{"n_layer": 8, "d_model": 64, "n_head": 3, "n_kv_head": 3, "head_dim": 32, "d_mlp": 192, "vocab_size": 1024, "activation": "swiglu", "norm": "rmsnorm", "norm_place": "pre", "norm_eps": 1e-06, "positions": "rope", "rope_base": 77500.0, "rope_fraction": 1.0, "qk_norm": true, "attn_scale": 0.324, "bias": "none", "tie_embeddings": false, "parallel_block": false, "extras": ["local attention windows", "value embeddings", "hashed n-gram embeddings", "capped logits"], "init": "uniform", "init_std_qkv": 0.0463, "init_std_o": 0.0, "init_std_up": 0.0463, "init_std_down": 0.0, "optimizer": "muon", "lr": 0.00588, "lr_mult_down": 1.5, "beta1": 0.93, "lr_head": 0.013, "warmup_steps": 37, "schedule": "wsd", "decay_fraction": 0.888, "decay_shape": "linear", "final_lr_fraction": 0.05, "batch_tokens": 32768, "seq_len": 512, "doc_mask": true, "train_tokens": 119600000, "steps": 3650, "dataset": "wikipedia_en"}
Each number is 128 + 32 x the weight over the matrix's rms, rounded and kept within 0 to 255. Layers, rows and columns count from 0. Numbers have three digits each.

# layer 2 attention key, 96x64, rms 0.164, rows 95, columns 0-63
160121109146162110111103182078142103164115166120118117103140109169150183129184083169127174145140077138104158107145105111194186086156137140155134175152142129084127097083127056103134170085126105
# layer 2 attention value, 96x64, rms 0.116, rows 64-95, columns 0-63
140146118124137108164121153161132096136109127125080158165181123113172117118144172113103122117122112130215135130166103156113079120118121110133100109058087146078122177092140168159115066106141125
119118160126166129144167092128111087133135086136187115143123098116137088140169045152138113064102124142146076134163099138164118083165121062157122191133134077131160104131153137093141137122071125
126141093130128149192169121117164093106039130158157166131155089169171088126152089107083139127126100114129152127106137134104126210167127169186153092133104113144083162129129154080179122151172145
178083106120132124158174155127145087109104130114093161159140081125123140144132123153088134112107102125134153129167122144109122153102131093130077117096138134070120085099129105122122105143123129
067159144143124138131117138156121150115096087154136086133104178165100052112083136156165133152102189145155100136080077118146133138076062104127112125132139144113090032169134105109176131126145098
139103180107136092124162121165113133125150121116087157126122147055159174063115148115114148102155116177211147154103065152162150133184126168053125155127158108125202155143152097110147130128142118
096171137132100148110077137163128150134122103091102118102096190093159180098162124129109113143149149168156165147130093142131113072166135097133093151121174172140175076095100125068145110116104083
166084141053117183174118119131158104107054187175134128214135094161139075168184101131171111126148135130129114151123130106190128149076121106157137144138077130124029107138104103142104119165088146
160178141135146130113106153131132149148097097104165143152124131138124117096126121151122100092115137122078116061056095069185143150133165100187160087059114095101069129145114143110108129100169143
180144194110132081095102133103150166160127117123137156120122144158189120113151117210157139081152167148144121107107116114110099107122152133163080097072161168142128102169159092144137143148107148
100134103099188128138110144103093144173175175116099111082113086113077127118123094116149171190130147111123127128106122108174093118133110114112136166108144137159130179141086116121115125132133110
170118138119135100084130154081134102095139151161146153170136146157128085092137122109141129107087084141118114103083102094083143169137125140106097107111175126098179135134188150106154135113127130
091121162120096071160164125100079138120159137085156144101105130072073116122128140140193162140136171135147105120137137093121083100107110143124136208215121117174139125150097181136107093138133177
159142119177081090091114127152164155095127127119149148137075203109160159162144130174130090136134116123077116161148162204113188132085144098150134171115229118135120085108139173092141029115154167
088157141165150146126081043143093155166081061147094118158130148147113144112202131160120122162166077099148145189167105087167128134134131106182091129116165090109135162119156121118171119082116103
138114149177132122113075155152164148146136155173145114095095094100193176138123127144116127102121124154115166119126140163081172118178126131118114117083105132144137157124102120136157124129112093
144072136111162070083171108113148106169126133163127122126129123095184176108153113157135190105132159156116129159148206121062112183177149180068184228193116118148123103069119113106085113149130146
087129151124114131126153167112091070093162127104098104192134139147133081163141182081091129094115126100129124175159190162118130151112124100154118107117154071075111136067119120168145137115101111
125113134117096107137054134154131133130124086125198167104090091134159142151108127125158094137134174097130114097156081161127053143130166135120158129156098140149154084122137111126121121162154142
172131150146162155072131081158099149105166093132101139153178115134128125188126174143067137121094063175160150128077123124152178137125164080142076090128146152110158094185133101122114153081100120
118140144135134138143137119138115073141103167155103037161171157114114143120189107135131123123139175143113082130118112123138121087143115153117090097153117140113169123163093140055131102125106091
080158114158112109128110120150146115111134133073094150109161170099130144124124160085086103130104120209173173131165152126130125093152138144111087118062139159115143156124108119134152118104127114
162118147153121103146071123110065116165125088115151110088125163129149112117123105153180123073094154117116094127116080052160149141149156117100105084043107142102194124114104096105133107093136115
123106129100086081187154134105084132119101103158159159098107095191092104167078133130155171088177161146061124117090116168113106150104125108111158191149090122146115095131088083115102172136097126
153119129154081107137152105160139118173157171166183043187175175117149111103118156161145089083151152155125181130116112134105164143174144128198049105179112133165200091177127095059144075123124090
099153118181148182145134127106132120118117128130166103067085164161090087114146169111125130129181077155039149157119148122132160125133124138076125163149144165141090153174111130163159132140143143
095178131077106140127105155109107153091128107116130148104070156090127116119154128111102135166111160160145095134102121122098143114127136156123137103090083126106123146186110166141104143136111167
139146199084128145118104183167146112123154170140156112109182158107085112108111102169129136125104161165199159146123098125155086085108159088086064105103107122113171089133123122127135116125151162
109116136138127136064092119148212174068089120109176146115099151184121140128128062114119134146091117090169138132186142124110058124087130154138153107130099155163082115175117141128098139088137172
163101103103083119116170067073098145125115144134136066089130096192145100125131063132166134129123113095106084125046105153160149135118106145111189092204162133128093088123093123114107165134078194
133131119181124141109173136190208126112090135125112107202147116132128121163160131122125127095094108079136140112095148121103115178085061092175205100122130110117088170145127159091141109106161110
109145122114128143158144159155115143113088160153151125122170120140107164129153103158126135151162119192136146131110106127103120138104136146129063168105095178123151111246111148136145115146141144
# layer 2 attention output (transposed), 96x64, rms 0.136, rows 64-95, columns 0-63
134137134108064103125109095199133199096141139170092235049149145116061186130145087140139097148129107094088157037142177113141177118139116145118149102108101179166142105168149122130110127141085139
164097164151116115133094178131145105109063062128130121155052132088083132080133132104107115114153082180162132113089120162063109188177106122100183146124122092100150139103087098130071170138062165
120094128104154134097107163067088144148098157080091156114152067132150091130093090107112057071113123168129078095165191123142123123157105163115098147177126107172118139098081102125127104212130086
119174139133117121122078105089155115227089150144152134121119149143122179151162161163037151180095159148111130129105089163134088133159158158165090079167121088187123122113111174112078097134073151
167093204147129070119115113120141074090158116113135131087189136115116158099139101140163176123126066135074152137125137081124099141158151053088079105144175061098132162126088171152175104105158130
126138179105133148141096101143191112174164113140104091129171085145055082158121135104128074118149166025130111107071116098084098112148117152105094082123113138091123091110104109184111182105119088
087120099129178098107154105105123102082109153156114116139113081049125073150039112177138113142116140100132132107173120134128063165123146163105139080129152158115119094128080136094103096108097082
104122147183070081153128144104129171140111114140104132109104196096108112121065113147187172129139141138144152153055153160089137113071100108122099065092101139141119154073110123093119112147169117
107122145139120157153130173134170120116194100162153144127173104084131138086193113131154137146132128162124093089097144082122096166075136143117074131060121100118163117128095136028089114087122072
118145098174128121165142145147118142124124125159081153162123130094107098122150138154052092127145144123117143128121107080118137093110161106115161180205123158135106136168103169179119077158167089
136172099116158056147079176133138029131092078127111086139173194108117128211161136158159092097112080128132138127162123144141146154159129174134102123170070174133123156133133075085158115153139107
140103168153110147095135123074135112113111166073096124169100124038154241166129102083161124171136105097099158139091079100135152120083119095154123112138099100105103058078179100129096102129117099
093143119100095130141088156191076092192114138086109106146107127152144168124067134101134089123144105122123142142076158135128089083108144124096135103154160180093123146146112192048155129117080082
082091125068112085147105109132131121097144082152171153161155178117098175096108146089079124123167118143160098121147130132205094111094109104127077144108115133158142091127132114158127143143186082
186141167102142123151157143136057150133117142184127160126124085098097177166112179100137132050094172144141113132142120134129133124122179148175168096105100081112109155109151177130110122106141095
121117112114143160183157089090108111137165100162074128123148129167144124128105121135180115137133103157160116193098136135107141133163217126177118129112155155171189062145129148126093143126098133
174124154152143154123146083115140111154108131133098160123145083089110112154117161104122148110174134114109064168162163174138109008144074141108122104127132154199153186128160123103101125094090137
210157126124089127139076109144083090115130122108127076135171086133092092087069053153117167139160195111171155108137146069148178158104189114117114094132126116207149134138154115093090148086155114
125128108154180122120104143100076101133097173143149165169079182166073106179153137124115134131140133107094151122111165124128144120089116084157185118078153067161215177152108096115138129087154104
081137079127107097081145097084144081137169144089158073106094112127028105096102139112158181107130150171091137131103110139162154113144182185076150140166090122141153134154151138148115134143139116
084144131148148165120087110139130157132138178127146151166153097136121110190143144101128187084129052133171206111132095175123159142099174075085103136105088142120107142118128130124148166170067131
117120087162090155163169107102157122062106136136171092148122132164098176120123116108140065122091151123191165163165137075063143114094104101128111126150096109105125160133169107095130109192065131
067147124125114094084115089130134087172107087112085157138131138132077124130140117106139141109167101080183077162179148102069157152128052102161152166112101109122080115104138165064107123075171148
155040089148130183168106143139138067148121109126118138097144157147138125099105122202117166127114097114121144092146132123132118096151145113118095161083092058131070133157159144125039113185154090
193141096111157111085144168091148181161110100174120127162196126141131127107117153092170094162142120101157131117131104104151110101122114155094171143073130108154119171159148204121095130142093116
088157143121083096141149154165182167141138154095089167182212127131109151094117116178081142147128148161130104167086167151137101121148155165083220085140156049131106147145136064153091156141114081
161179160144058155129138039101163078110111134119113115122107123153134130121105148163154120139084070176149151046122122148155157072073093132201169118164127098142119112109053177147173167082123079
138139107164137132099166119151145138127148118090132150210129180179139167118092173104196167083107200138099127044162136113083159162123125136096082137153186092120120116153102118119101118112110099
159081066088151111133102128071102173191168118101135127147098124097122156123164167154082162134087145158147140111100143144019146146097104148123114166109171180172124140121156116155198139110119105
158170113068172159136200084114108146111100118095161125147156176140132110147163065122063074133148111207109132059093104156092154103169151081066091114114058119096152141100122112100131102080119174
137154105110176225119110166110168149127170158115128140094086164116105130128107107107133166136168096166086124108177098098120081162128151136144148055134160132099072120124133091097150134114159110
175097045120118143087133199146203115163153069187097181138097131137112096122138091117050127114154204112146152154122120149150148110077141097149129141154138094142151082054140129108168098113139151
# layer 2 MLP gate, 192x64, rms 0.183, rows 0-11, columns 0-63
139134159183111124203124099110142137111111124123144102129086127066112128152117120149134137157155130162158162106127129108105119126127118103135174114137128122172152140159147160152149120041037142
069150131126133138188170154106168116150130140070102101136131149140132176192187113117183138129108152147108169058118151111137106130118158113174104122098182025154094105107098141093151170161203169
080150082110153091183129148120134133171172153160118143177151176088092132165095143129114163149169114131090089098143089122175156176145178106102140071143105132141145135135146095173127060108132126
112114148111118122161149094094145096145093107078066143133182070108097135092087127111126170136119118112108125120147144150137101116153166091169037088210113138088142107104133156106136134144161146
114123103125178102162149129119149087118150144057159110135108108123101094131106142120145106133148108110137112152092163090132163127160101148098127150087124104080082174105189128158149116101152094
107133203136097136160099175154194088163109126150147135125107096114160123176126193125176144140104157121150162133139154159191114134179117073168168151119117124086109139157122145187116134114151084
126178078109142077113123108108127148178059194122079148233100063112178124076115097115143187141161094181087158080139149093160147109148089138161088131119128142086113145122115133107112143167145114
148117195072165097120083136076150122099103101083137171129101137184108129057155119129128133163056147084163132133111077087142158075158102165195147129096133215120188138191160119086085148164127130
120069125136147112091153128140112183167089129170112117154073137171167156112112171129123137208092162152120142148146113148147115120131130058071145107178171153086066118128143114111106164110161084
133189113111129145082152167138126143152089116099169135134080089174099140189137115106154181107148135074134155124092152130153076106089132115131118054126128119171101153082128149088109075127164071
140151122158161152159125078089113121142171094127103094131124157163101160169070108133117114134117109096134164086114156232145144101101089201099077138159148128181105199126081149104125129109197135
157085133140134084209069163172144113131117144131097124123146141065109116127109125103144169149093162110080145125100078130149107111092158120145106149131114085136143128108119106157101128126148141
# layer 2 MLP up, 192x64, rms 0.181, rows 0-11, columns 0-63
154166169176153137119114096135094122118122152156123131126073159118113117165103117120167139100119129189137099161122146137132123142098118122142167095116165126135135105135146155145167123118082193
121108107165109148169044134194144125175074159069120107118111127135095143132121122078071177113157120137131033119147132137112197150170157175136136051094120202134045164133144175143089087131191131
097145089155167123127115108100108096106132103187087200063088156150173115165121141125152107127156153146096065081120105112146071157127079116129127092118119106181099099163198196121160142110127145
202185114148054121148105133099145122166080145125139113125124079147151146167102111094128154167091210105135124160137133053077135130145146112142072156120085129150121122145111074085133155143172126
100155147116074174121128176192063166136125114166104135152116099105164124119124137106110163106181133140119140112203132142099135116102185067136105121135147134151114093179154162125111117155144127
146156175123108165121107173128130112134092134101158132218105131133120165126140162150123126227082166130181191157127140138169148130135121115139126138120117124117110077148085069111230137128152086
107095131159132124153174158143105113179150109112130059041134160169152157079083167137147141092149150052109180121148106129120120116112137113193092189092138190140089146138111148144127153115141077
075150100134184146134158118151147111198123167116126153138120141157085119181092161151116077148120125119123135151111149154121092134138105131108146162131139117094133143080127119135161090120162096
074171137174119108167114154116137149154134175096138153092145192118126076140176126168128133073109143141108131055089123123166156136166088072127138146104090192102118163080111142136094096155126126
098158162100127092197135158106205117127086165089115128128113121176071111152058127138169154065107108193097137107148132151096098098134168108117157114115141081175134038149086107128096167140164113
144071149088109121152133145091170077149124113099173106112183066117143091122118105058137117138146141100177138157167073185130138142131114140148162116147144088174135068215112120130122116169122123
100083151117107116081171103128147103138133084086158145144108137120072137084125151134153092084150063131178083120100096129145137078106122129151120107085116192151152140154160114173130128130166123
# layer 2 MLP down (transposed), 192x64, rms 0.244, rows 0-10, columns 0-63
132091131112128168128127174146121172163083140215121138079157163099077123093103123152108143108134114110171125161053123126130122125090163148146201178128165126144141178178122121121102122153061158
148104122158174171125068124114209098114206131066131126089141125102069176173077134097094145153154085107145138050139116117146099136120107093112100099092166123110145124113116095119148114137222091
050160109145155138134139155100144154148112090161117182154136117093085136122176130173125126141133165133102078112136063172166112157202202124142191112099119142174161179100216048120147138128164107
142129130100084094121140178139170088116131096169097165116126120137120140171135158122167129157085108159114143078093125093121075180128098063097105068076104164127107177099137136088184131127160145
129130096159171067140162080141168051124162134096115158083129156120126184125149122166160157162108114107074137166089087127099142131136103158105099112125067153096127181124101144102132102052121107
142126125113109159098171111143093082139180171153127110110103131118161128142127134157103125053137111103095119131146118162134070097122092131109111131147147113102171210111146184125126148095075131
140128169160168118139160116106151160141211112088236137165151097105123081158165111104057092145126147160081102147115141138161097189161105134049170139144142128093121099141096172090111110119095128
147119046188112175150173121198130137096138133153153103108127126087167141190119111132185141110148116177076138104145111151095132185095169094083128115146098058162103131125159135171145097135146152
171070094136183119106134146107119135134099161202206085171135117111113191130123138077134090149142154115124130156178166104128048136109167104134179108107108119160161143129173148129111134143113127
134100065119152113093072193144070164150115141158152153148129168131118204128173157064123169118192139063118175128082066185152146116144148100136142123116146195113139172066163133131147114137093169
119105152110112153114156185185085130129112161094101167137117118085188159144140135175140154094098155143151126099156152139120125138103158075169133118121195171106107168099184155115120169104086110